Weights of a small GPT-style language model, trained from scratch on English Wikipedia.
Architecture: learned and rotary positions, biases on query, key and value, tied embeddings, attention and MLP in parallel.
Training: 82M tokens, 4978 steps.
Each number is 200 + 30 x the weight over its row's rms, rounded and kept within 0 to 999. Layers, rows and columns count from 0. The size before them is the row's rms in percent of the matrix's.

# layer 11 attention value, 32x64, rms 0.0956, rows 0-31, columns 0-63
100,250,220,182,226,204,145,208,176,202,201,163,146,179,250,174,204,184,199,182,225,214,241,274,211,181,204,206,229,254,217,179,188,193,202,212,163,185,190,212,132,220,149,206,216,258,234,172,213,179,230,178,174,143,197,169,213,182,216,209,182,184,186,244,251
108,199,220,217,186,200,219,183,227,198,158,113,180,180,233,191,262,225,206,219,175,204,208,169,226,152,168,200,239,140,264,161,193,218,187,160,194,124,219,171,200,217,220,144,173,191,245,209,206,210,189,191,188,195,210,220,187,213,170,197,219,182,248,189,238
100,296,190,225,173,251,256,202,217,185,207,166,217,155,218,191,172,158,170,217,188,192,162,171,194,240,204,172,234,184,195,224,195,137,217,226,246,208,208,238,170,184,249,206,206,199,220,187,181,240,185,172,231,164,174,212,197,152,199,244,196,227,182,244,200
086,214,201,208,180,266,179,190,166,234,218,216,204,237,213,266,217,213,170,213,227,173,143,191,253,170,225,211,206,206,195,223,193,195,204,162,205,200,191,248,239,192,182,160,140,176,200,203,194,231,192,180,209,173,221,95,225,183,251,197,206,151,197,183,215
097,232,148,130,253,222,233,239,193,193,185,147,158,233,201,226,202,221,206,222,184,234,253,173,172,250,207,158,200,222,186,170,202,245,237,215,252,177,200,177,196,205,225,220,213,216,197,198,166,205,266,187,193,175,179,184,224,236,209,198,186,175,236,261,190
113,209,237,222,209,219,191,210,194,231,280,186,190,180,172,217,200,232,251,156,166,222,145,210,184,173,144,204,154,193,222,279,223,180,206,172,291,216,182,202,209,157,207,212,182,245,203,178,211,172,154,194,193,217,184,235,208,213,202,220,200,177,194,203,169
115,227,194,195,280,167,206,181,168,235,172,237,196,199,187,199,167,237,177,216,184,218,227,161,227,219,194,161,204,210,215,175,208,176,215,215,206,188,251,205,175,143,187,218,175,171,189,177,218,224,154,171,216,197,224,245,184,278,249,240,129,214,222,177,171
100,234,181,203,208,164,229,221,175,202,191,209,217,181,230,186,199,230,222,189,250,189,185,172,162,207,245,219,173,205,239,183,267,247,214,186,167,149,185,238,198,272,236,201,172,153,189,179,163,184,247,230,204,165,215,140,228,263,226,192,190,196,167,212,205
092,190,218,184,185,193,209,191,221,238,210,256,261,200,203,194,174,176,220,178,190,214,227,255,175,227,219,199,247,165,216,178,278,206,210,204,203,145,160,174,195,210,203,218,249,172,232,254,139,231,207,229,143,188,187,227,201,168,206,232,203,193,184,199,264
095,257,196,227,212,179,162,213,180,168,139,191,215,218,200,207,206,179,190,169,178,124,184,239,187,215,193,171,144,194,229,214,228,202,186,185,267,156,247,190,219,223,152,159,160,216,187,233,231,190,167,204,185,180,155,194,183,213,144,192,263,211,194,197,210
112,189,148,173,230,232,221,154,203,243,207,178,220,204,181,220,188,192,242,125,180,157,223,161,201,193,169,218,201,251,205,222,191,152,231,214,210,218,219,169,247,173,176,223,149,226,145,166,185,197,189,229,157,186,116,210,213,185,174,212,214,205,164,192,210
095,251,193,196,170,228,182,225,163,225,191,247,168,203,216,234,177,238,241,201,258,183,149,154,154,221,231,214,218,168,192,183,211,232,235,252,189,247,198,189,185,203,203,184,223,233,155,149,244,247,202,179,212,181,230,221,181,245,142,202,181,169,215,188,195
099,204,173,226,186,181,194,194,196,192,197,145,217,190,230,161,194,149,177,237,204,173,181,140,169,165,254,191,228,217,145,208,177,214,181,178,184,157,172,232,230,120,244,190,227,237,187,150,226,196,171,267,171,171,190,202,223,179,186,209,196,187,188,226,163
107,176,120,223,177,248,129,185,211,232,216,182,143,213,278,160,246,180,170,180,200,213,218,221,161,241,184,212,193,186,182,223,217,215,197,193,194,235,194,210,200,202,166,192,225,165,220,209,163,231,165,215,248,175,205,246,189,231,207,205,193,148,227,182,217
102,163,210,217,171,208,253,197,156,200,221,206,204,232,168,276,222,194,212,212,154,212,174,218,145,140,181,182,229,222,187,238,182,131,216,201,174,198,217,148,257,257,206,244,200,225,209,222,215,252,207,195,174,219,192,182,174,196,211,205,222,170,189,247,196
108,140,231,196,187,159,199,250,180,195,222,207,219,257,205,205,189,215,236,247,174,210,157,218,223,247,167,217,237,221,229,207,210,186,221,216,160,274,227,178,244,209,229,188,170,190,172,217,182,191,174,174,204,216,209,173,215,209,116,259,230,188,211,232,222
091,232,168,230,252,223,222,224,160,153,163,188,181,174,201,227,208,210,198,202,186,205,257,221,176,138,174,184,220,183,216,211,223,177,174,153,189,245,180,166,202,178,187,141,178,191,235,203,190,186,232,262,250,201,237,242,258,183,233,183,211,197,160,162,207
095,191,192,215,143,187,218,219,214,194,257,200,138,202,218,221,223,206,203,209,184,179,235,212,231,197,170,211,220,177,236,182,153,190,192,176,193,157,148,132,223,235,204,208,173,204,153,194,202,191,193,141,200,189,206,166,181,194,251,222,208,281,229,139,167
104,186,170,218,154,224,164,184,186,161,206,163,152,188,144,211,205,215,222,170,217,169,245,193,153,189,261,225,216,241,183,165,176,227,179,189,229,175,198,214,248,211,143,183,246,166,217,247,186,184,172,226,203,190,259,205,225,152,229,242,210,173,193,226,183
103,194,182,237,193,221,267,190,234,136,218,203,187,249,192,171,202,194,189,202,171,214,158,197,218,210,246,252,211,225,236,200,201,194,156,215,203,193,205,197,206,171,163,283,212,198,231,166,153,160,235,223,218,215,175,232,207,174,155,199,168,167,215,177,135
103,240,171,179,159,228,194,235,212,123,190,207,253,196,217,197,173,228,201,205,195,268,195,173,207,192,241,206,184,258,159,201,250,198,235,238,233,216,234,139,160,195,180,195,189,177,181,202,247,194,176,211,212,223,224,165,219,177,244,173,204,148,166,199,209
106,211,214,156,242,202,190,194,243,175,230,270,231,162,146,184,196,219,227,218,183,223,229,148,200,180,158,187,210,225,181,221,185,220,163,197,272,158,203,224,158,214,244,212,180,194,234,247,199,242,197,181,228,152,195,201,205,206,176,237,181,199,190,151,251
094,230,153,218,196,199,202,163,190,245,231,218,191,164,231,196,234,212,208,231,206,152,198,188,194,162,199,195,173,175,165,207,172,197,232,197,246,214,195,196,219,209,192,218,187,147,183,198,219,82,143,183,196,168,197,271,202,209,159,197,198,187,229,234,156
100,128,208,170,188,229,170,202,182,145,211,247,160,202,224,178,267,244,186,173,170,141,162,220,227,213,186,200,255,188,209,176,274,224,224,233,177,201,222,224,202,183,231,222,176,186,156,193,211,237,252,186,172,175,201,210,216,195,233,186,211,201,234,203,195
097,181,222,213,220,229,230,151,226,175,230,249,186,192,233,188,186,140,227,190,218,189,182,144,217,252,201,225,264,171,209,207,182,257,221,173,236,198,202,201,172,194,134,169,236,188,182,235,181,211,168,240,192,213,228,206,180,245,219,130,196,205,162,195,211
092,231,239,274,232,230,173,241,239,166,223,233,167,195,213,220,215,208,207,209,219,170,264,184,165,203,267,189,179,178,209,208,233,224,201,206,120,189,196,219,197,185,187,149,166,229,201,228,208,206,194,165,172,235,184,210,164,170,214,163,241,161,207,236,195
099,218,183,243,231,187,217,173,222,181,207,183,179,172,228,266,164,273,177,166,262,191,176,226,160,202,220,232,245,219,186,256,195,207,197,197,188,210,232,148,117,171,204,190,215,197,223,213,222,214,227,206,198,155,209,205,239,168,196,186,168,206,168,157,187
100,218,191,199,160,172,202,139,179,132,231,205,142,205,237,190,213,171,246,196,181,204,195,214,238,176,244,192,139,186,217,158,167,229,183,188,166,241,219,182,239,168,207,168,191,179,231,227,153,253,212,178,177,154,244,202,164,184,202,204,183,175,178,237,198
092,212,201,139,243,223,186,144,203,186,161,163,239,245,177,220,181,163,204,224,185,184,212,176,209,171,203,164,159,198,214,255,188,218,218,142,152,169,155,176,238,256,171,223,225,237,226,217,213,203,229,148,200,190,214,251,208,204,225,207,176,192,249,204,178
096,215,266,165,192,192,179,170,235,222,221,173,230,200,198,185,203,224,200,179,218,154,169,212,235,213,187,143,201,212,164,163,219,221,179,153,222,190,146,156,243,238,164,169,207,183,165,142,221,153,218,236,209,166,238,255,160,220,208,162,173,175,194,201,205
105,164,125,220,211,242,243,233,177,159,240,228,224,227,201,238,225,172,200,197,201,191,206,209,256,238,183,165,190,190,163,188,259,231,196,223,200,215,244,246,186,203,231,226,170,182,190,169,241,203,176,160,186,241,238,225,236,189,219,247,242,198,226,231,203
090,227,174,208,129,223,174,174,205,202,194,171,209,198,181,188,220,252,206,222,182,213,160,208,289,189,195,177,240,186,218,206,125,238,209,168,193,189,217,219,213,210,224,206,194,241,167,231,137,211,197,167,186,257,155,206,178,231,248,194,197,161,197,239,207